From a checkpoint of a small transformer trained on Wikipedia.
Training: a variant of Adam for these matrices, 168M tokens, 5705 steps.
Each number is 200 + 20 x the weight over its row's rms, rounded and kept within 0 to 999. Layers, rows and columns count from 0. The size before them is the row's rms in percent of the matrix's.

# layer 4 attention value, 256x256, rms 0.0771, rows 239-255, columns 192-223
120,218,218,201,232,217,194,210,184,161,186,199,177,196,206,178,224,210,209,199,172,227,199,187,252,193,210,222,244,223,193,182,204
103,177,191,197,202,193,185,199,164,187,192,203,196,206,155,214,201,225,211,172,172,190,200,196,192,219,195,188,193,170,183,184,208
085,196,212,224,173,194,201,211,228,205,184,162,224,201,188,201,229,189,197,218,184,240,227,185,239,208,201,189,211,217,216,193,216
098,195,231,231,182,196,209,219,186,195,177,206,179,242,202,197,226,189,208,195,209,214,217,192,213,181,194,224,204,183,193,178,200
100,199,214,213,190,213,209,235,182,209,196,210,194,178,206,193,215,232,149,167,224,208,174,203,207,198,193,203,235,172,248,179,199
108,239,180,188,189,211,177,210,192,172,235,179,207,198,262,187,224,214,175,211,178,218,175,192,194,176,203,199,201,219,188,189,144
099,192,187,174,236,195,206,198,168,184,189,203,183,220,215,202,178,184,214,221,203,207,199,172,198,202,229,185,182,212,223,205,190
110,216,219,227,154,201,200,179,221,189,203,218,224,202,210,218,196,244,195,159,181,206,197,226,218,205,219,238,195,191,185,166,203
084,209,193,175,151,216,226,217,203,197,202,199,220,202,195,192,214,148,211,220,172,222,215,180,223,223,215,146,196,214,202,183,187
096,219,219,173,174,140,232,226,194,183,198,207,173,215,217,226,176,216,219,203,222,206,195,205,193,197,213,184,201,186,198,207,153
099,232,175,210,177,215,217,199,190,181,245,208,167,237,195,202,174,184,179,195,204,191,139,216,193,169,170,176,205,179,171,210,188
100,215,204,169,206,219,209,180,207,191,192,207,182,226,230,186,217,189,203,184,233,199,189,210,211,206,222,194,210,222,240,229,198
094,222,192,191,192,191,216,188,218,250,175,206,214,186,164,169,211,203,214,174,211,189,201,176,201,190,197,207,216,213,198,242,259
083,198,203,194,212,190,203,212,171,206,199,183,217,187,193,191,203,188,183,200,173,202,219,198,219,180,235,179,225,192,199,175,222
098,214,193,202,200,217,189,183,206,214,199,177,244,148,235,213,178,237,211,211,187,230,186,178,193,195,179,196,191,199,224,224,189
100,191,161,188,201,229,207,167,161,182,182,208,184,249,168,200,218,159,249,221,222,176,220,187,201,198,191,202,198,227,182,201,221
101,209,199,223,202,223,205,218,161,164,187,203,177,202,210,176,247,201,197,187,178,218,194,170,252,194,181,201,225,208,194,171,174
# layer 4 attention output (transposed), 256x256, rms 0.0759, rows 239-255, columns 192-223
067,193,196,192,218,208,225,194,196,215,194,232,237,189,185,223,184,204,192,205,173,229,204,173,189,189,214,209,207,198,221,202,227
104,190,182,209,237,204,200,232,181,195,192,198,187,212,174,214,197,218,200,172,180,185,215,181,197,206,173,201,207,172,177,186,217
074,178,202,208,191,224,232,191,222,218,187,204,219,179,207,191,205,196,212,212,172,233,231,206,238,206,214,196,222,216,206,181,247
100,171,206,209,194,207,219,206,197,204,179,197,182,205,190,221,197,203,214,202,169,209,194,187,210,200,198,225,214,187,201,157,222
095,178,204,214,211,237,206,236,210,206,225,197,180,193,201,226,207,230,160,177,203,223,194,195,202,221,203,196,222,176,245,192,206
112,213,173,196,186,197,179,204,188,170,250,190,227,201,241,201,223,212,171,207,193,207,184,178,197,167,178,183,208,211,206,183,168
101,193,180,169,225,199,206,195,161,203,171,183,198,193,208,200,215,207,222,222,192,215,200,177,184,201,242,223,175,215,242,206,179
111,191,218,229,172,205,213,183,215,195,214,196,235,179,215,220,199,204,187,160,193,200,211,217,225,204,210,235,178,193,185,169,238
086,203,187,192,155,221,247,185,199,212,175,223,196,189,209,196,208,189,213,208,185,219,228,185,211,200,230,190,212,197,204,184,207
113,202,232,187,172,169,215,209,185,191,149,210,171,197,224,241,215,202,212,205,208,215,184,225,169,212,227,203,212,186,197,215,184
104,226,204,193,184,230,235,199,160,180,207,192,175,224,194,198,200,180,187,194,200,192,139,222,189,186,184,189,213,182,156,205,169
101,209,207,189,210,206,222,185,180,202,188,195,198,212,231,216,221,178,204,176,224,203,195,220,205,210,236,181,177,244,253,213,208
104,220,198,192,184,186,202,190,185,241,192,180,202,211,190,177,213,204,214,193,228,149,211,197,208,181,190,191,211,225,202,234,206
093,193,224,218,197,196,194,192,176,203,199,201,226,170,206,223,199,203,183,216,184,193,219,180,193,183,255,194,223,192,215,192,205
108,202,194,206,222,190,190,211,235,182,237,211,234,184,200,169,179,227,205,200,205,226,223,159,196,206,168,190,203,201,224,233,192
105,200,179,164,207,207,221,177,155,201,159,200,198,237,165,174,185,180,247,204,209,151,212,197,196,160,205,191,203,227,176,212,190
068,189,181,195,220,214,238,203,190,212,193,236,231,194,188,214,194,213,193,189,171,223,220,166,187,190,201,210,203,203,221,187,218
# layer 4 MLP up, 1280x256, rms 0.0785, rows 0-89, columns 192-223
096,232,185,228,178,238,187,188,179,183,212,202,212,215,175,166,150,196,193,190,188,203,199,188,205,216,190,177,240,190,198,193,208
112,181,198,219,180,228,195,198,186,232,182,213,217,203,185,191,204,186,232,227,170,212,220,217,228,213,209,191,184,175,161,210,235
105,212,260,216,201,209,178,206,200,203,171,213,217,229,235,173,205,210,196,214,220,183,202,205,200,181,181,183,196,198,182,206,175
099,213,223,198,188,248,174,152,211,189,217,191,222,206,194,206,213,211,188,217,175,191,201,218,203,201,241,183,186,156,203,214,207
100,217,211,213,200,198,193,216,219,207,205,232,211,202,218,185,182,229,221,204,195,156,197,238,208,188,229,179,218,173,163,242,197
095,195,207,182,205,182,238,192,209,171,191,229,181,219,223,204,201,219,185,189,211,162,203,206,200,227,228,194,208,181,212,176,240
100,192,203,208,188,190,197,191,231,227,201,197,151,180,168,193,182,198,186,223,188,211,170,256,198,183,243,225,196,198,214,219,197
109,218,196,186,206,209,211,193,204,162,234,216,195,190,190,183,220,164,200,202,198,219,179,184,197,201,221,207,211,175,158,188,204
090,161,247,188,195,162,195,188,200,216,199,220,200,213,230,197,192,200,170,202,195,198,221,224,229,222,232,215,179,206,183,171,215
099,168,209,189,195,196,183,214,180,229,186,206,209,216,206,183,193,169,181,204,180,197,210,193,177,170,193,228,196,155,222,215,181
106,170,241,216,179,191,210,191,200,237,239,174,187,198,168,195,201,179,165,171,187,181,161,189,189,239,187,185,183,204,200,218,211
111,183,195,231,222,192,208,203,200,221,212,209,222,168,207,200,215,189,191,207,207,199,201,199,200,225,175,193,186,196,185,198,184
105,146,235,244,182,179,213,218,185,197,185,192,147,218,207,205,204,167,228,236,225,170,162,207,208,188,211,156,227,194,154,168,180
098,201,185,233,183,174,172,214,197,183,217,196,216,204,203,190,198,179,215,238,194,199,179,222,203,215,192,195,195,202,187,200,187
099,227,176,197,181,214,207,163,197,222,204,232,197,177,208,195,207,182,219,174,203,187,224,212,222,188,214,184,197,189,211,232,213
104,173,222,199,193,195,214,179,239,208,191,188,206,199,186,206,227,198,196,219,184,200,160,215,227,212,173,159,157,206,221,212,196
094,220,196,184,204,189,236,175,225,227,266,223,223,208,186,209,189,202,228,207,194,187,152,205,196,230,215,231,209,187,187,182,229
098,178,232,222,199,198,199,222,202,209,198,215,167,185,203,208,189,216,177,205,195,172,171,190,202,184,180,205,174,215,208,240,240
092,170,181,200,227,185,191,196,228,175,205,190,218,233,177,218,218,208,159,202,193,199,183,175,208,165,188,206,177,193,223,196,178
085,164,204,186,206,168,212,214,195,226,193,203,170,203,199,189,169,188,179,172,159,192,176,200,187,229,209,178,213,184,223,193,198
101,187,206,190,180,217,247,221,212,203,179,197,223,146,181,215,217,190,209,211,198,146,196,216,210,221,204,208,178,165,217,218,209
106,189,206,202,198,202,210,222,202,227,224,208,214,206,249,193,210,199,210,180,206,199,177,228,221,169,176,163,200,182,183,224,158
096,167,203,180,185,192,232,189,195,197,195,172,256,171,232,209,214,176,166,215,242,195,158,203,185,196,204,205,170,168,209,154,177
099,177,208,193,176,216,211,183,203,175,194,159,180,195,239,133,206,201,213,182,241,222,208,251,239,179,221,249,203,167,209,187,181
096,172,205,192,213,235,222,229,217,218,202,208,201,212,182,198,208,223,189,218,171,190,193,216,216,201,201,205,204,221,174,199,230
101,217,195,243,196,219,206,168,197,201,216,185,250,193,176,189,213,167,238,235,205,213,214,201,225,189,208,208,173,182,228,185,224
093,203,167,205,205,195,207,191,204,185,195,224,207,200,215,207,203,178,210,218,215,178,189,217,195,240,218,212,172,183,183,195,238
102,190,223,229,207,197,201,206,227,179,211,203,171,150,168,200,222,201,200,174,193,210,196,180,223,188,268,189,173,193,180,187,217
107,177,191,189,171,189,192,213,189,245,173,170,199,181,189,196,216,206,180,222,192,202,230,194,196,183,203,168,182,208,194,208,222
091,195,178,196,226,170,208,168,203,210,200,187,196,189,219,219,229,198,215,203,204,169,167,173,191,198,180,213,192,192,199,176,221
102,220,175,197,195,226,194,202,219,196,225,188,197,216,185,206,200,180,180,230,186,180,209,219,186,181,226,187,214,203,166,200,186
098,199,212,191,201,197,213,221,192,221,210,243,170,167,215,202,180,147,167,210,191,193,205,214,214,207,224,234,188,141,176,180,214
096,202,179,182,171,195,175,215,188,179,229,210,195,212,207,173,194,186,186,218,174,172,200,197,224,160,212,186,170,201,175,219,206
099,197,175,191,203,185,225,149,195,186,223,213,198,186,210,203,200,178,226,201,204,189,170,193,203,193,197,212,217,216,204,162,229
092,224,229,224,187,171,207,209,219,214,208,214,202,208,177,186,219,214,166,198,219,215,243,190,179,225,219,209,201,208,225,184,189
105,187,199,196,178,194,232,177,218,234,231,268,166,222,189,201,203,173,165,193,221,195,187,225,198,216,206,147,209,215,164,200,192
103,187,187,210,217,175,234,202,228,217,203,214,180,212,220,183,201,169,187,201,160,167,193,189,248,147,183,182,174,210,215,217,183
097,211,170,218,192,170,212,176,198,245,218,210,221,179,202,186,205,200,217,215,190,187,185,197,223,172,251,236,187,197,193,248,207
096,241,199,173,221,215,198,184,200,244,219,176,191,181,217,194,207,201,197,185,177,170,160,183,242,180,233,169,194,181,211,173,200
111,182,207,183,206,159,236,160,214,171,273,204,216,182,208,191,206,194,206,194,182,198,217,231,213,212,178,200,205,194,226,225,193
102,217,196,197,188,208,184,181,219,165,204,186,207,237,208,210,143,196,194,194,230,195,213,214,233,241,220,182,186,198,183,239,213
095,225,179,193,191,231,199,189,182,181,195,193,180,201,224,188,216,199,172,197,222,201,213,207,235,222,171,234,191,226,183,163,208
100,203,200,192,186,212,217,176,199,202,197,196,200,213,214,216,189,200,209,206,191,207,194,159,200,235,198,185,176,190,204,219,199
099,193,226,172,179,200,229,202,179,227,205,248,185,177,178,184,154,207,188,219,220,221,186,205,198,205,207,197,195,155,234,165,194
098,189,212,244,190,193,189,225,216,234,196,210,190,216,196,203,214,213,204,153,235,213,194,185,187,194,183,148,193,185,214,210,213
108,198,167,224,225,184,237,226,175,198,190,192,222,186,196,200,165,120,213,212,178,159,225,180,195,199,171,188,188,197,215,183,197
097,203,180,192,199,196,204,179,180,213,201,190,188,216,181,215,215,195,181,206,164,166,184,183,210,227,184,229,217,201,191,159,220
106,201,223,187,186,192,177,197,194,215,195,196,237,161,227,200,178,162,210,196,201,199,216,210,240,196,226,192,209,179,202,171,210
098,192,206,201,176,158,209,230,186,183,212,197,229,196,208,146,184,201,200,191,189,214,195,193,199,189,223,180,184,188,210,200,170
106,212,199,206,207,180,196,195,217,216,231,212,198,225,213,192,184,190,182,182,195,213,184,210,185,230,193,216,192,193,192,194,193
087,199,179,196,211,179,228,201,221,168,201,221,187,187,210,215,227,218,214,186,212,179,213,200,214,199,201,205,177,189,181,208,217
106,184,192,202,204,195,183,187,197,203,234,189,210,185,168,198,195,204,176,215,171,151,191,203,189,237,192,203,184,188,170,171,164
097,225,183,206,227,199,218,226,203,242,171,241,217,220,194,206,180,214,217,248,205,179,192,205,178,212,190,205,163,191,209,234,196
098,180,204,210,229,170,180,194,210,223,234,182,195,184,182,198,173,191,220,248,202,202,168,212,193,207,198,233,173,212,176,226,213
099,198,189,212,249,197,242,195,189,176,205,195,199,173,205,199,180,206,197,236,141,203,207,196,228,190,200,185,183,210,203,180,220
105,211,216,187,190,199,192,179,228,199,206,208,216,204,166,188,200,191,206,217,231,179,216,203,180,195,217,184,177,214,205,221,204
101,184,155,242,179,209,195,199,171,243,159,233,195,200,200,192,187,204,196,215,174,213,221,208,227,210,180,213,200,187,180,208,206
095,216,231,214,210,219,219,203,167,206,216,240,185,226,175,208,194,200,181,205,213,189,214,194,231,205,194,212,232,209,219,179,223
085,199,210,185,197,225,201,226,161,155,183,177,242,167,198,173,147,209,207,201,179,224,176,205,211,160,199,197,204,195,181,229,200
091,188,162,198,215,233,213,202,168,201,233,217,247,245,222,191,152,238,198,221,164,218,207,220,232,168,187,196,209,200,198,212,188
095,229,231,184,222,175,207,222,217,190,190,194,160,174,205,204,235,210,190,183,194,189,197,205,192,202,198,187,186,199,186,220,177
106,176,249,212,219,199,211,201,222,220,219,214,186,169,225,198,168,189,154,180,205,224,197,229,202,206,176,170,180,201,215,190,231
101,194,220,214,201,246,207,243,211,223,193,186,262,181,204,198,198,176,200,233,245,199,195,212,212,154,163,214,202,185,201,163,160
093,191,211,194,218,196,187,227,185,209,205,210,186,203,206,175,216,185,210,202,163,187,188,207,185,172,171,194,210,211,210,215,216
094,191,191,235,210,194,208,213,194,204,194,212,213,179,210,174,199,223,213,226,150,199,221,186,218,202,189,237,174,169,233,164,188
103,200,187,203,194,188,207,200,201,227,185,183,189,215,197,200,207,182,211,214,209,197,199,194,215,246,191,190,129,216,228,230,242
088,227,186,155,190,176,214,196,205,172,221,230,219,172,198,200,202,193,210,216,194,187,181,184,194,178,235,193,175,195,157,230,189
092,179,227,187,215,171,218,217,197,195,203,213,221,199,212,193,176,183,214,206,215,176,203,180,233,169,202,160,197,167,217,181,162
103,170,204,215,195,207,213,224,169,202,220,199,170,223,215,168,216,156,228,195,188,175,205,202,236,203,186,228,171,210,190,207,175
100,241,221,209,170,187,218,191,226,188,189,241,206,228,175,166,177,196,209,202,190,191,178,226,200,170,201,196,213,167,159,254,202
115,184,184,240,168,193,214,177,210,195,201,194,185,206,226,173,189,216,211,220,167,212,199,236,213,206,176,204,205,148,225,191,203
095,208,198,210,240,193,204,203,182,252,226,223,176,217,213,219,188,207,204,178,232,185,214,192,203,235,194,196,202,206,214,178,219
098,181,189,188,180,180,210,203,186,163,200,197,214,187,230,175,217,232,206,212,176,204,198,175,237,208,244,176,200,153,225,176,204
098,177,212,182,231,188,204,207,184,258,188,201,188,180,189,201,194,180,186,208,178,191,179,211,177,229,208,228,191,166,169,210,215
098,197,201,194,242,202,197,189,220,205,249,192,225,209,194,182,219,218,172,216,195,177,184,192,196,202,153,198,240,200,210,216,197
088,181,177,207,225,190,199,218,189,219,210,181,235,196,186,149,204,170,190,218,191,206,189,179,219,152,197,167,176,214,215,193,169
105,179,194,228,182,217,245,170,204,240,235,230,200,199,219,172,197,197,222,232,186,213,200,211,202,209,246,175,162,216,216,188,158
103,202,186,175,174,192,207,152,176,192,164,186,217,218,230,149,196,216,183,202,190,205,201,193,215,199,229,183,154,219,190,242,208
094,215,196,200,208,202,193,172,214,210,244,211,220,178,240,201,204,217,193,203,215,202,173,217,206,205,191,193,217,177,214,228,182
107,212,224,238,227,172,234,234,188,204,193,200,222,253,182,207,204,188,174,207,212,169,218,184,167,182,182,183,206,212,209,218,188
106,202,197,218,183,255,186,190,199,210,220,212,231,170,205,89,189,191,197,210,223,202,180,224,218,236,226,195,203,187,198,184,231
083,192,200,216,210,184,193,219,233,228,211,212,217,194,186,127,226,161,213,211,181,196,213,225,254,184,209,197,169,179,223,170,204
102,204,195,209,194,212,237,226,199,210,210,214,200,204,223,210,214,163,195,173,184,205,188,194,195,201,197,220,168,193,195,181,191
091,175,206,219,179,221,212,222,198,221,207,189,192,184,184,170,147,207,215,234,184,191,171,210,224,182,202,222,222,171,188,184,216
100,210,191,176,177,209,246,198,186,241,217,206,202,219,224,210,239,204,182,257,205,181,215,180,203,158,190,169,239,192,207,205,161
098,204,172,214,207,195,179,215,188,218,183,211,202,203,208,195,178,205,198,175,189,193,193,201,211,208,213,191,187,161,181,195,175
099,185,216,200,210,230,187,215,219,175,186,190,232,195,226,191,181,196,226,203,193,212,205,207,188,166,249,181,202,194,213,215,210
105,168,211,211,233,203,216,183,217,180,226,202,181,192,219,176,150,123,220,171,200,192,173,192,217,182,189,192,204,173,174,236,196
102,222,199,183,192,180,213,196,165,187,177,189,187,221,225,194,210,173,213,176,203,200,209,196,205,206,247,169,176,209,233,174,198
100,185,220,233,216,200,194,202,214,265,193,200,225,238,185,189,215,213,210,208,236,165,190,184,242,219,194,186,170,213,181,184,232
# layer 4 MLP down (transposed), 1280x256, rms 0.073, rows 0-89, columns 192-223
096,218,199,191,190,178,189,209,214,239,203,187,217,180,178,181,202,211,183,172,195,170,204,193,159,220,187,190,188,180,200,199,151
109,199,203,211,216,207,197,192,192,246,199,174,210,196,189,223,182,237,234,178,197,209,215,174,178,185,207,178,176,184,206,194,213
100,191,214,204,223,184,224,184,209,158,219,197,199,194,176,213,192,200,235,182,219,174,205,192,200,164,168,192,200,206,218,183,205
095,168,192,208,195,224,195,191,186,175,143,202,158,185,192,217,205,203,195,179,199,192,198,177,198,198,181,169,181,220,185,188,232
098,174,205,151,176,212,164,173,220,244,224,200,188,200,194,191,189,205,223,176,188,203,191,185,189,208,212,216,187,212,185,230,212
098,224,247,227,213,189,175,204,163,171,180,194,203,251,205,236,201,232,237,207,191,181,199,209,228,194,213,218,171,233,222,212,241
101,183,179,228,190,157,220,191,207,225,228,200,215,176,213,241,201,218,179,198,224,204,210,181,200,153,206,242,149,183,170,208,188
111,199,183,163,178,240,212,197,207,219,212,201,157,183,219,220,235,215,195,189,168,171,223,224,213,186,207,202,190,220,199,239,216
089,195,210,209,230,204,195,194,192,215,232,218,217,182,205,182,189,195,214,176,203,188,198,185,184,187,183,190,185,222,212,215,200
096,201,186,219,162,210,188,213,172,168,170,178,211,186,212,199,198,198,213,203,185,197,220,196,219,182,202,179,185,180,198,213,215
106,203,207,195,183,188,196,165,218,211,186,241,221,184,202,209,178,227,211,220,219,215,227,221,187,212,204,182,200,229,164,198,172
107,180,265,197,170,201,201,191,169,234,226,221,226,199,229,214,211,204,175,200,236,185,181,206,246,159,165,220,191,197,210,216,189
108,214,217,211,200,209,193,185,232,240,220,186,233,200,173,234,217,160,213,206,197,224,212,202,195,188,202,207,203,189,167,199,194
096,200,241,166,192,200,193,183,204,187,219,197,190,206,194,206,176,203,213,186,224,168,185,209,180,195,177,193,170,172,219,201,210
103,209,215,184,164,212,194,194,213,219,209,209,186,178,197,216,213,224,184,193,222,218,186,215,183,202,201,215,197,173,231,214,200
104,232,194,232,198,190,210,179,215,180,202,229,164,169,165,193,196,233,242,170,170,197,216,177,184,211,190,209,195,175,207,233,200
094,218,186,153,224,210,239,176,204,162,159,206,183,202,220,256,197,214,197,207,190,200,169,189,171,172,199,210,230,188,220,204,217
099,193,209,212,189,200,195,196,170,225,189,207,254,187,209,241,198,206,193,177,202,156,190,213,184,219,153,202,203,244,197,219,220
096,184,231,235,176,193,211,219,225,210,206,180,188,197,188,316,207,172,214,217,230,210,192,173,174,217,210,200,194,214,190,187,213
087,198,187,202,202,211,203,214,213,176,207,184,189,214,196,173,190,195,212,199,179,192,225,188,192,181,221,196,180,225,188,234,171
099,188,167,160,198,185,199,190,197,199,216,193,219,168,196,199,207,218,178,213,195,211,199,219,213,198,212,212,202,167,239,158,190
105,214,194,216,216,186,177,222,220,196,220,206,189,174,225,223,184,186,169,215,219,242,183,248,205,245,198,178,210,220,189,227,195
097,169,222,209,202,175,242,214,205,216,230,207,205,197,167,205,212,205,200,197,209,181,198,219,199,188,186,172,208,165,212,185,185
100,191,224,195,184,177,182,225,217,224,228,203,180,201,188,199,186,207,197,201,221,186,181,167,218,229,205,200,161,192,224,202,187
100,221,193,182,194,205,179,212,194,181,214,178,182,191,209,210,189,210,232,166,199,170,192,212,205,190,208,240,234,207,167,194,219
101,179,181,185,171,197,213,200,186,226,192,222,208,174,220,198,183,180,189,195,187,181,216,199,207,188,180,196,194,176,220,223,257
092,198,220,205,181,201,190,234,191,193,195,200,217,185,190,191,201,224,223,209,195,199,181,223,215,185,215,195,211,205,192,216,217
101,213,208,192,177,188,216,161,264,183,205,173,219,195,210,235,195,174,198,206,188,214,171,208,184,205,222,207,192,179,189,205,215
106,201,171,214,196,185,234,180,193,212,210,182,194,178,203,242,200,190,195,245,216,187,196,221,196,182,183,175,187,221,189,224,202
094,193,206,236,207,209,207,177,199,212,183,201,191,184,212,275,200,165,234,225,206,205,220,180,181,176,164,208,206,182,175,204,225
101,211,206,170,215,224,214,174,210,200,213,198,197,218,261,203,238,211,214,200,189,191,201,213,193,162,200,194,225,198,213,206,197
098,208,160,171,224,207,196,179,193,202,184,223,180,203,191,237,187,193,155,187,203,189,193,199,187,193,213,193,182,209,201,215,195
097,249,182,168,198,207,177,197,239,193,177,186,216,223,189,233,226,182,190,182,248,170,227,212,202,193,196,197,198,230,175,203,197
101,220,208,204,206,197,182,181,214,194,193,221,226,184,174,222,181,182,191,179,160,194,166,165,186,184,192,207,177,216,210,199,221
099,189,205,182,211,189,204,179,196,201,196,213,209,193,169,229,179,210,203,213,204,225,162,224,153,230,225,233,183,213,212,182,191
104,177,225,206,182,192,204,183,203,199,224,205,204,190,222,204,196,196,189,229,214,209,185,237,193,191,213,211,191,179,180,229,212
102,179,199,149,219,166,167,187,149,208,196,209,226,183,225,202,204,200,162,219,202,199,174,186,196,194,166,170,176,215,166,169,184
097,172,218,174,179,239,174,215,240,168,246,215,184,197,187,225,187,225,211,200,203,181,223,205,193,195,158,223,170,202,189,219,199
096,156,207,207,163,209,165,199,219,179,190,200,178,185,198,211,202,180,185,196,214,204,192,203,238,223,187,216,199,180,193,206,197
108,218,205,222,225,162,212,237,184,197,200,152,221,199,198,191,220,196,199,206,215,216,209,211,196,192,218,219,225,185,203,194,182
100,186,172,227,226,198,209,192,212,187,236,201,194,192,212,230,195,201,216,215,196,185,227,226,192,212,217,218,189,214,208,222,186
093,185,214,199,169,198,202,194,197,227,212,234,188,227,221,232,207,231,191,196,221,223,221,201,155,178,209,195,202,176,181,206,189
101,185,212,222,215,187,233,206,212,231,210,192,240,199,227,195,193,190,199,235,229,196,174,164,167,225,178,172,212,178,177,170,214
101,184,229,217,199,190,176,189,173,193,192,225,204,173,219,217,199,191,204,197,209,218,247,199,188,182,237,182,202,183,186,195,183
099,203,203,206,187,167,203,212,194,202,170,187,207,186,229,208,228,192,213,184,217,226,194,207,194,193,172,219,194,229,201,173,181
111,159,203,221,223,206,198,167,169,232,180,174,182,184,194,229,193,210,207,206,210,213,248,219,185,219,197,200,181,200,193,201,156
099,200,204,198,186,217,207,226,197,201,158,229,197,181,179,219,219,163,202,191,237,220,197,232,218,208,165,174,204,181,216,180,210
102,196,177,196,166,191,191,230,196,216,227,240,201,173,197,197,209,188,213,155,222,169,188,179,212,217,181,181,221,235,204,177,186
098,184,236,206,191,171,216,184,184,213,229,162,196,219,167,185,250,191,185,180,213,215,229,175,177,218,195,237,193,185,201,206,198
111,173,205,207,185,158,202,193,201,163,182,201,215,177,207,188,182,230,197,189,205,183,201,228,196,189,186,203,197,173,227,198,208
085,191,200,192,183,180,213,216,198,203,161,207,209,218,173,300,217,212,204,207,171,222,196,197,201,196,198,202,180,216,210,216,190
104,194,205,166,183,208,205,203,204,206,209,229,202,193,217,198,212,174,198,217,202,204,183,195,202,214,197,223,189,203,225,200,196
097,192,209,218,228,202,175,207,201,187,167,219,161,228,194,208,167,196,220,184,200,225,216,206,200,219,195,184,228,203,209,218,226
099,190,220,252,221,214,201,205,219,196,224,226,210,195,224,177,187,209,208,211,172,200,191,254,211,222,190,213,196,213,179,206,185
094,189,190,218,188,220,183,211,179,191,171,191,200,172,217,193,219,212,209,190,228,219,191,182,202,246,241,204,192,190,197,205,166
107,201,242,207,193,203,210,180,191,231,203,186,176,196,160,216,226,171,211,229,181,194,189,212,178,207,178,252,171,177,179,240,192
099,232,196,194,193,179,195,210,206,171,202,190,166,185,189,190,201,203,217,187,191,231,193,187,183,182,224,163,229,205,166,212,184
093,187,220,187,219,179,193,248,169,181,211,189,188,191,239,229,181,208,201,240,211,194,198,166,206,174,172,193,228,255,190,190,202
086,187,191,169,204,200,198,175,217,257,208,195,157,242,221,230,209,183,180,212,194,210,241,168,204,227,192,184,197,222,211,188,203
091,170,216,213,205,178,213,196,204,229,168,175,191,219,197,238,213,154,166,202,215,184,199,212,173,233,218,195,190,170,182,208,181
096,237,200,191,232,207,186,190,196,235,205,212,200,193,205,243,194,200,185,201,202,203,176,201,179,172,168,200,209,218,194,172,197
106,203,193,232,191,246,190,186,171,178,211,244,192,151,189,159,189,207,224,182,201,201,232,180,186,229,193,164,203,205,219,201,241
100,208,224,202,188,174,190,146,216,201,219,184,231,187,200,185,224,183,222,191,235,193,175,212,220,182,235,199,194,196,235,255,213
092,193,185,226,207,224,189,201,208,202,197,202,188,195,171,192,183,213,226,173,202,186,226,237,210,191,190,201,191,193,194,187,212
097,224,192,150,193,240,170,204,186,206,204,169,227,215,208,207,212,229,194,246,219,178,166,179,185,244,233,194,202,221,203,189,188
103,195,219,172,203,242,196,179,180,239,220,211,222,169,186,236,204,205,201,224,216,197,219,213,198,176,215,221,174,176,206,184,170
093,205,177,193,188,176,215,219,208,188,186,201,148,202,219,215,217,227,202,159,211,204,195,221,216,208,186,181,207,201,195,183,217
089,200,190,185,240,176,200,172,219,205,232,164,201,205,186,217,186,193,184,199,206,196,223,191,192,204,219,212,183,204,192,197,183
102,226,225,253,193,178,200,217,196,222,222,188,204,169,209,200,217,167,177,214,239,193,194,207,199,240,223,213,161,202,204,200,183
098,203,199,191,177,158,206,174,179,245,210,206,183,179,217,216,186,192,204,189,229,198,199,169,160,216,189,183,205,219,211,204,217
098,173,196,196,207,189,213,208,198,215,181,181,176,212,212,188,188,211,221,234,269,207,228,197,195,184,209,186,212,192,192,194,200
095,183,225,240,202,195,193,228,174,147,183,198,211,190,241,215,188,199,231,160,204,196,227,224,230,180,171,199,223,180,198,209,198
096,225,193,191,220,216,200,194,199,237,184,178,190,184,223,195,226,215,238,184,200,207,181,208,214,182,188,200,195,202,234,186,186
097,195,203,218,191,225,219,220,180,213,228,231,204,181,230,203,208,212,206,224,210,202,193,218,203,212,205,195,208,183,191,236,180
099,210,199,199,158,201,178,197,188,185,213,212,195,193,186,190,198,177,212,219,184,159,209,176,197,186,182,183,221,218,206,205,205
091,181,207,237,197,215,197,171,227,191,188,216,190,206,210,215,193,220,214,195,227,165,219,226,161,225,206,211,193,160,230,205,246
107,203,182,222,208,206,226,202,173,243,247,210,185,209,208,211,225,170,242,195,169,206,175,213,197,192,211,243,188,202,204,204,206
099,218,210,203,196,173,187,195,196,219,201,204,159,209,221,204,171,166,180,209,253,188,220,216,233,226,196,224,206,213,203,219,213
091,168,175,202,189,213,232,198,191,214,167,185,186,195,178,230,185,180,201,205,188,180,194,214,195,216,185,209,217,201,195,173,224
107,194,183,216,231,198,207,197,232,220,179,163,212,183,196,220,210,230,223,234,174,204,199,233,199,204,171,225,152,189,180,212,197
089,218,178,179,208,171,244,208,225,183,192,164,182,198,184,243,214,193,201,180,215,188,210,240,152,192,218,189,163,194,187,198,202
080,236,207,184,195,189,199,195,231,181,188,174,194,196,190,212,200,204,183,194,214,174,202,193,180,203,227,196,190,191,187,211,192
099,233,211,208,226,179,225,172,192,220,190,191,166,193,220,173,248,179,214,169,194,196,258,204,206,197,234,196,185,221,192,200,203
089,192,173,156,195,192,206,215,213,245,192,192,191,193,223,209,215,174,182,182,185,182,223,172,194,213,198,211,202,227,214,184,227
101,186,227,203,220,199,249,188,218,196,199,187,202,223,201,229,186,208,191,190,202,147,179,186,191,251,215,228,176,215,207,193,193
099,210,207,216,197,184,223,214,212,224,218,177,209,203,237,188,197,171,239,166,176,196,207,221,214,176,184,190,207,206,208,210,201
095,176,204,202,170,179,194,204,202,229,152,185,216,203,209,205,207,182,199,220,208,172,225,185,198,199,229,222,208,215,194,229,208
103,197,223,212,183,210,230,192,181,215,191,196,207,202,210,211,179,169,191,191,194,225,208,201,201,216,197,183,169,198,228,187,189
102,230,236,192,191,210,161,196,229,206,199,241,213,219,164,189,194,202,195,163,182,172,187,208,204,210,195,212,192,161,173,228,153
099,226,227,193,213,197,197,232,199,227,201,202,209,215,179,250,177,196,206,205,229,168,197,170,212,194,226,233,218,196,201,204,206